config = dict(
    head_dim=32,
    intermediate_size=384,
    hidden_act='tanh_gelu',
    norm='layernorm',
    norm_eps=1e-06,
    tie_word_embeddings=True,
    init_std_qkv=0.0237,
    init_std_o=0.00432,
    optimizer='soap_variant',
    warmup_steps=200,
    decay_shape='linear',
    batch_tokens=32768,
)
Each number is 128 + 24 x the weight over its row's rms, rounded and kept within 0 to 255. Layers, rows and columns count from 0. Numbers have three digits each. The size before them is the row's rms in percent of the matrix's.

# q: layer 12 attention query, 96x96, rms 0.157, rows 0-31, columns 0-95
# k: layer 12 attention key, 96x96, rms 0.169, rows 0-31, columns 0-95
q0 106:154119150098141117125163173132185137146094136108152145170130141151152110107130112092132132179115092105151084129110118152149184105109135137141107139129160128104149135143141170124073106139153107158096116133115144129139155086106157131148124108136104148109107114133124139109183096125126087127
k0 106:119141118126115151143116170122130105142134120119145136096106152119174075092163140115134159133159111113164124122128166142109154118110143157127073176130130120100147168132129191144136124131127141109079110133110119130161172138128127089118107151105123091126140098149132197108151118144106110099
q1 114:139128145067134163064148171137100133140143145117064157122125108123145148138122118157108118148135127143111134130129100132168116134162077133100077113136153074138137150104132121117109096114132132120115142076129161094152129095097085153108115079155123122101120134119143143117139151141135117122
k1 120:135114126078137111136150150138111096095161115120138117092122107114088174139133115121123130168130100142102098131096105137156132181138107149105130112109148088117169140083099138114136172139117097099092164129132148112174158104117154098106123111159102117155138135103132156122142167178157131126
q2 120:099111096171115125168138141094147155117136082085097135131134173148133126128096119158155105151173158135124172144103116073145127121112137132142096144106140142147094119194119145117107111088133123126105119165136136149159161134108111116085145138130127112150138116070136140119116115171133135117
k2 128:122103081171132105151128147098130115135152127111091110142122117161125118132115147136103111177176107133148175126107128080175181139122138103103128143101084122151114121146133134116130104105208112117087113123103140145154126159112086117133160139133134124133132152092148105147132089145130136136
q3 116:134147093150167086161145119128126139137105128148115140125136131103149119166159078065133132094135116086156134109126123151138138118120144135124122100142120106123104096118157147126137137117170109117116099126160070136116155093177113084112161123159150151081137118103163107131128110184123132103
k3 123:097142107132165124151102100109141151087126128129108132096119120135127120117199091112179142120123126108186180178116130095136124165112156133151099094165124158126145112145131126106122127127145132131098109105120113122104151090157126130109134096117130111092145126156166068123152113150101136116
q4 111:166118120088138128143151165079112148147096128086171125116125140117127119134126128156137140077154134131131104104101146118125122181117128124114110067137116119133164111106118165123164107131180120134104129108118126151146169095090130109138132115123163142123167101180137141134118172095131145173
k4 114:134111144115119146098168144133106111129129110112155091141122145099119133158136138130128109112144180135122139118071139089103144162170130079118124112158137152152165155113114154088089143124166125129126146099164113145111177119098158095149125097114145095130158108190114153124116156133108134157
q5 119:145114085124119133083140135131147186110159089148097096092142177142145097081103135129128170149158136129112131161097125129142145118159108127111140141103123144152109110084117142131128117115170150121103125098093107106058120157100133143143140129104154133119114122103152123131161138135136186127
k5 120:184083097097132118151110143137133152153170133136138126085086159144179094112103155098127138142146148084113113146103092127160095117144110107058145134099113144112139105100111115138096134141125151118095110144135086138077138141138140123146163127129114157140115143157152131138115139103112116119
q6 124:153136130158127100093182118110150110107139128119134078137133156168106113107100161124109093162118111106169140151142164140123096104119127163113120138128127165151124121168131149129137090176118119087135129101128170095138155085112139100107119143159169122119143107133101143153167145169148114099
k6 122:103118098146133134151120133143103106131179148083131104127108158173136109134111114165140109178096094119175106127105151143134152103121162150142153152104121159138126153129172133106115110114093108124129097110132159087099169109127125087128127101125180147098114141168124160164139112135161123108
q7 121:171128137174095180147123153109111135125185101143137092164143148176110120161134120136108121105152136145117148123103126119168113127130145145103114115130167144093118110111102139115133149141079139135128089106124177114151154144114130173142151124125117166104128087125160114148117101115137081172
k7 123:148148137135109144153133143132092113136117072134108081177139139186117097144160152138102099158158153141151126125108105133142151139115138172087119092110152112133148112111118130105169130142093147120123110129153123132126150115145147183126120181130099131095072099143115156129133094141116132169
q8 118:122093154122157152152101151148122162159140119130125122133147132118132126125139170118126090147120166157144126092128138150136137107117162145118129160112141138137146147137117095077160085159107109143154128130088112164127122123109114087185123071128141122102106161089115115100131172179178139137
k8 119:119123149105184066158151129134093149139151095138118121094172135115139130100143175100107144121120125106139136073128131168132160121147159110154090143123136105109144120136130120129142072128138113159110101172078129115124118132107146138137135109106153134116111129141073094134124150137166174144
q9 113:110115099127125109097124120144118113147150127085114161123146137122154114189123093128125146127132110122099113151091160127136143130170136175128158122120118130133124107063100125150154107138137132091135154132197122135163131113097178110137142127097145131127106141108067080106102101118155118102
k9 110:110070107138202123121109135157115104146160136111107145122135147121124105118155129106113130078157122133131140147129135106095152149115141150118169119139156150115138094126105142083099098133120172092179133098149148171155106128146144132191109129134105137130140142113104138085133131123176119127
q10 120:160153085123189127120139127141127127080086120132109101131137091120104141168110102152133147093110129132130165142149098125186158115098146099171082154129090119140147100132140145106099138103115141080144149121125105129137146149116161143131141090090152097128143137108146160091126146101134111124
k10 126:138149098055138146122119137144183150076118133082098131145145147099111113117111139142091129133135120106111182129172089127151174124132129120164086120122115115155129121149135117113124175116092146065146130119156135106139154162120130135122133125138143134122174133137150101133153135090129106146
q11 126:131125146184124104094141103138124143124158134109107142068094091123132147126151154138148089133138176080117097127130126092126104107060110137160129072126118121078134127118128101152113127088134121145147121140106138135133136113088149111123130153134141136101125143137127122142122112133197177125
k11 123:149127152216137120122171161140124188105156143109108119105072133097127132144148170103162108143173132106136125127160131143095090130093120125163123130119147129116148149135139119125139125099133092152162102123152113146141133100085147117104138125116131157111119154113148107118109142132152152177
q12 121:163118138104128147088129117125122140140145099097153107152109122137162138142117162125158127120096151145139111124133107133112168144128158142164115110121129116163158111115063137108101114138170158132149111128119107149125112142191142106047163159098170155116087133114160121148137134155129112110
k12 124:164132121133132126130102146176121155135134121098120126148091123102112144154106159082142127100087111160114138123126098128136160126153132148125131104137089157166135167161081131112138108133170191134113089148128097127137123119168155106102152163113157118111072118126166119102139163122134117093
q13 111:117162139142137139118133120131157095172127134116121096154119114096129137111148127121119136116116086140129091138124122123122119159198127120095138103104099123134089072173128131122108101152084154117110112172124156138132123150075129123138203132156146136106133119081135072152139113150117138127
k13 112:118151124102134137148115117107119102174148145111135107176087110141161146095137146139158111132072091128128152137139150131126090134110100128112117110152142140116131099121120192098110049169111143117102116144165155124133114155100125114122155143153147155139131115094128087090145108156110138148
q14 120:121126129145110131124109122155132116125109092189177134128132197087161161089153126112141132100141157101109098130136131129116154124136106148156088087133118132176114151146139114075148140125137140081139155134128147120138155127135105175140157095161147111123096151143152163134136099126136100101
k14 124:134122093133111148141094125137111134123135095209134137151124163090122122135132148139110114114079137102084129138112141134162136125112081158167059100099152152110080137132119120094185103129166138129125167125108108124108161107115134122147164121173139137116124116126137116151122137130120107111
q15 118:151109132113106141128117103145134137109112165166096133111121128100145111121084115158114079160120133129085137118134171149152167144145151103094147099142115098156136088155106188124114137096132075109108099152073168113102152134157124163121116104153151111129147150156135123127107112141142115153
k15 121:173147136117088136122140099152111114132135166168127110111094095105122111106126084123104116156120157117063143146155150116161160137110143112095172118145113115132090103141090163116134131120115128142118107114089111086137199132101125113084093110109144127159122119136098124146151117149142128150
q16 117:084073094133109110130138128094170151146083114141085139147086132140158131151166119156107138140089145161132093157153108121104100126186123115137133123102116127168094153130098115128129096141146111140112134146112155106125141139170181126137100147101139118127172142115129160156118103122152141147
k16 121:069067105137108101163143120127168110119116152141114160155106124110144129096154113135089112133124134163143073156134123115100089113145095102127132152124121118128135114135119144151165121151158163138120087121107132139161167168161155096109134132129179151154163126119127147108120130089166144131
q17 119:146108123097112106144100149125153060124134153210098094128135091088138137124119138122124167137104152108131161129121133111118148180118113125125106125093147143161118102115171098143153124124088155173140125137140114137132155101119132132125169120102114168101172134103125147118144096134154152129
k17 124:146136103098143134110120151074152085133118145158126104135153128111144112106117164118146114110105149151132150134141146130084113151173118087134108109088106122100149111116183127118145115136094131150122107138150133137071152091097169127104163152099097149093146158088148129094147146147160104127
q18 114:114092056113166101156128127108127145136135159177103175112150137158104122133140150146144110128175129148107121104121114124120153154115120184093090149104099122124129129159105157149108101129099127090158130151145147102096154114135118158133094135114125159137103140149100124117079103141145127091
k18 116:113116064132163107102128123085104130122126145177111174129135118131072117106123126118087135149169154166129125105169155144138139178105138172117111098135101132086134119167088136142088145115138124117164090142144129133102136142098113145156139098119155160152109141141120152118102115152122143131
q19 126:050125140160104113149149121175171131146153128159144143138138123159098108120077151118151144076126114093087127124117129122143107149133116112128103136160127133140126096072092139116114077140140131108124126097147132143099134130125148125105134168114127093119106144159133128116148103128150113195
k19 123:062121100160130141144118105155125138115140131160121121145112158157108118119084114138126157109128153095113116142168086118148110162137141118107129148119145164124148139062104132157090119158160130128152090105130142114136120113115153164112169152130111094084097083144083135138138130126127107173
q20 116:103147144154111142104139107126179161141105164117133085099118101117102110150116125117100166122129152113141106140097112176111163110103087145112110126141144156103129107155131142130156099101119125105144136119108135165152113112164150135137124096096119146162142199127164126133091110123088164172
k20 117:097162130116062128113098099123150178138140129146122100128140125103118119134096134129078162108136119094127140098089079154134123146085137108156130187127127162083119143144126161112130095093108115131146115091098111153128117129154156153134115125116118161142171126124133128124120142155121144186
q21 112:150106129128133139127109154109147113093126153127106137089047132136116098144126152123130136127133151118101131126118086152127091110139101135159125135133134130128138087117135149138125129143108151097118123174108154123099110200143103106135131109126121119148086154154122090134205082105168134103
k21 113:165151084136133139097118146126098128118129149141113127133065138104128144116127198144155102124119137141083134150143090170105117100125110145146163141149086146100121100093111149148156155139117131091115111112105145123122114150099130120154121130115094110145138113127095131142135055123150175097
q22 118:116127160132109129123144151136135141090101172111122122108146153158154162134140089102179114156116121141123095110131114083134123126167114184110107153154101127143139068108113107134136128096128140138140133089138113126113118101117123126162156143153110106124182093121199151092120140118144165119
k22 119:116112140104080153113179160165123142098133147117134123109158173142180162111161116109163170170134092115122143112110103101120106161178143169124084126104097146119136079133084130168146136125150129133148147102152125123114136129129101096155130120111091139123136133121123131110108123159160131147
q23 124:104157136121128169118133157158124096132160102126115156130127137106144120171118141145108073119136107132170140167146060128108136150093136122137113149167119094116143095123137111140155081122118101141076154157107172114121135121125124136169164157119132117155132127112122142167089134151089154159
k23 127:108133123143105140085168144103113115112137141093141133130123119125148090198108151145104124139110094131148117133156076114165099134115149097105097094190164091119153128123127150126118087120162129147110138134114159094113167132130167134184104157138119136141141133087139106121136146139118156110
q24 118:119165118149133110143121114110126130084147144125109135135126133121135098132134123148169105105076135101122115122135114139151149102111135131165165116116081124166098163093137129144130153153092097140174112119115171129140117080091089155126119085142150137155083128093164127175100129171132131165
k24 120:129179089145148127129113152108163149113139139113125174116132096108134093120116149141149120156123125061135096109089116126122155138100120137132167108139136121154126119106147130121138143142097187207148147155130114113162154119103095165154131095139140137138121098099140103161100125143161112148
q25 124:114144123078101116121128114097167124126143130153146153142157103110089104145155120128158141150131113132140106145156119109120146117151142117119100157179159106127121127140108126099157136164094097106118053141134113120153137160084161081121129130126107115101096165173166162150141131146118154091
k25 121:093127110120130143146133104130158113141147156164164127120146115108097097112099143116166132113139117188154130103130095114117132135137170111127087149152187145149113130109102125126183124162129115114169087093147123136118131127104075110126118129137157128124110145135158121181131131110130179076
q26 126:203107108184113122147094128117111120131096147117117144137140147087137141148104146137149142127133142099162090139095116167128130143129156110142123182156151157149122129137095116125130120125099119117083150100142183143111099106107106103114143161071130114108112083125137109142121131087126124097
k26 128:167106068141083059083104116138091110089107148139106084151138158097153122150143134143151110100132107132170102113109155147142128137122126123127125161144145121180123127126108150136110136108109169126112149137119154125124093132095080139132147190098122139114158127155137105133128139141135123125
q27 123:103130115116146127117076142118123118141160107151131134154193092136134085112141149128097100094120103158122092152131086141128128109127114135123152104080164156141145139173097116130096122092104111124123196084174114121157146086153142122104114122122142117137137121145148133154152114128146166120
k27 126:129179142114137071127103130120133059086157126142131142178147085112134091138131140119106131131145156129128107166112067109120127083160141164140139149088119155116135131187125129132111115134139128164148172108146144124139117085128139092136120143135170141127114134158137158113100137131125144137
q28 105:142124111127112143091132128123152118105139126128173123144135132137136163117100117122162121100103142114141136133077144129116114101136086144119194128084149094146169094144114141152101144112113174106133121145099150146142181083133082164166120128097126139142144169162151131096130163130092151120
k28 114:121145141119119168097119101139111107136120154126111105125154108151148162133064151096135106121102149103181132106098154152140139097157068160099111147108138141090143126149151158126125151089128153129148120104107081117153149157149114114138135112170112138096127178128155164119134105155124150155
q29 110:148119153114178103138139077141107093154124168122111137144117175127115166175107133114128157118150143116116143110111108121117139125163122120143121120105161150098138151128113187100158112121147132104120163118141164136153127124115117140153120162143089136155091137114189132165139151161160181144
k29 115:109122180138158085128134148137122097135155144117099148157089138151096141138134176115113188116146154140115135110087115152161140156151121113136111108128129146126144149111151136142138133120104154110117131080106174128154116092132080129133158118118112156153149109159127136145153106204153159109
q30 123:102097114120129125106166166100081145103120133130145148145094093137127137119101158112134180080152094139133145155139150100129148119121177154160152106139142123165123070112106130086122154113143106153144121133065130090152090136115128114126146116129094155150101102128142153121114105124168126132
k30 123:130105118120101153123169185072145120111105128124117150157126107100138171101117145115149172120146102100144155131105110141126112127126148149120169121118126125148124110104110127049142132087171136134162092152119100100120123116128155146074142142150104104146119128167105128113138111086120149103
q31 111:114153090114125106142119114106114181139161144144162130100094105140094131126144108151182105163135128111119091129120145127154133096137096113127121146121145070118157124152098089111147120176185100152108116102162151158157101132155120155103151091113152085120128110127102131112104128140142102135
k31 114:127093104132122133161140124110086139063146114164155141135157102113111113145136122140175134115116156102132150084159122129136158091129125103116133130129118133139130139115134125120149114111124148073093124125181119142159112120162100113122107094088107088121088124088075111147086167151153125145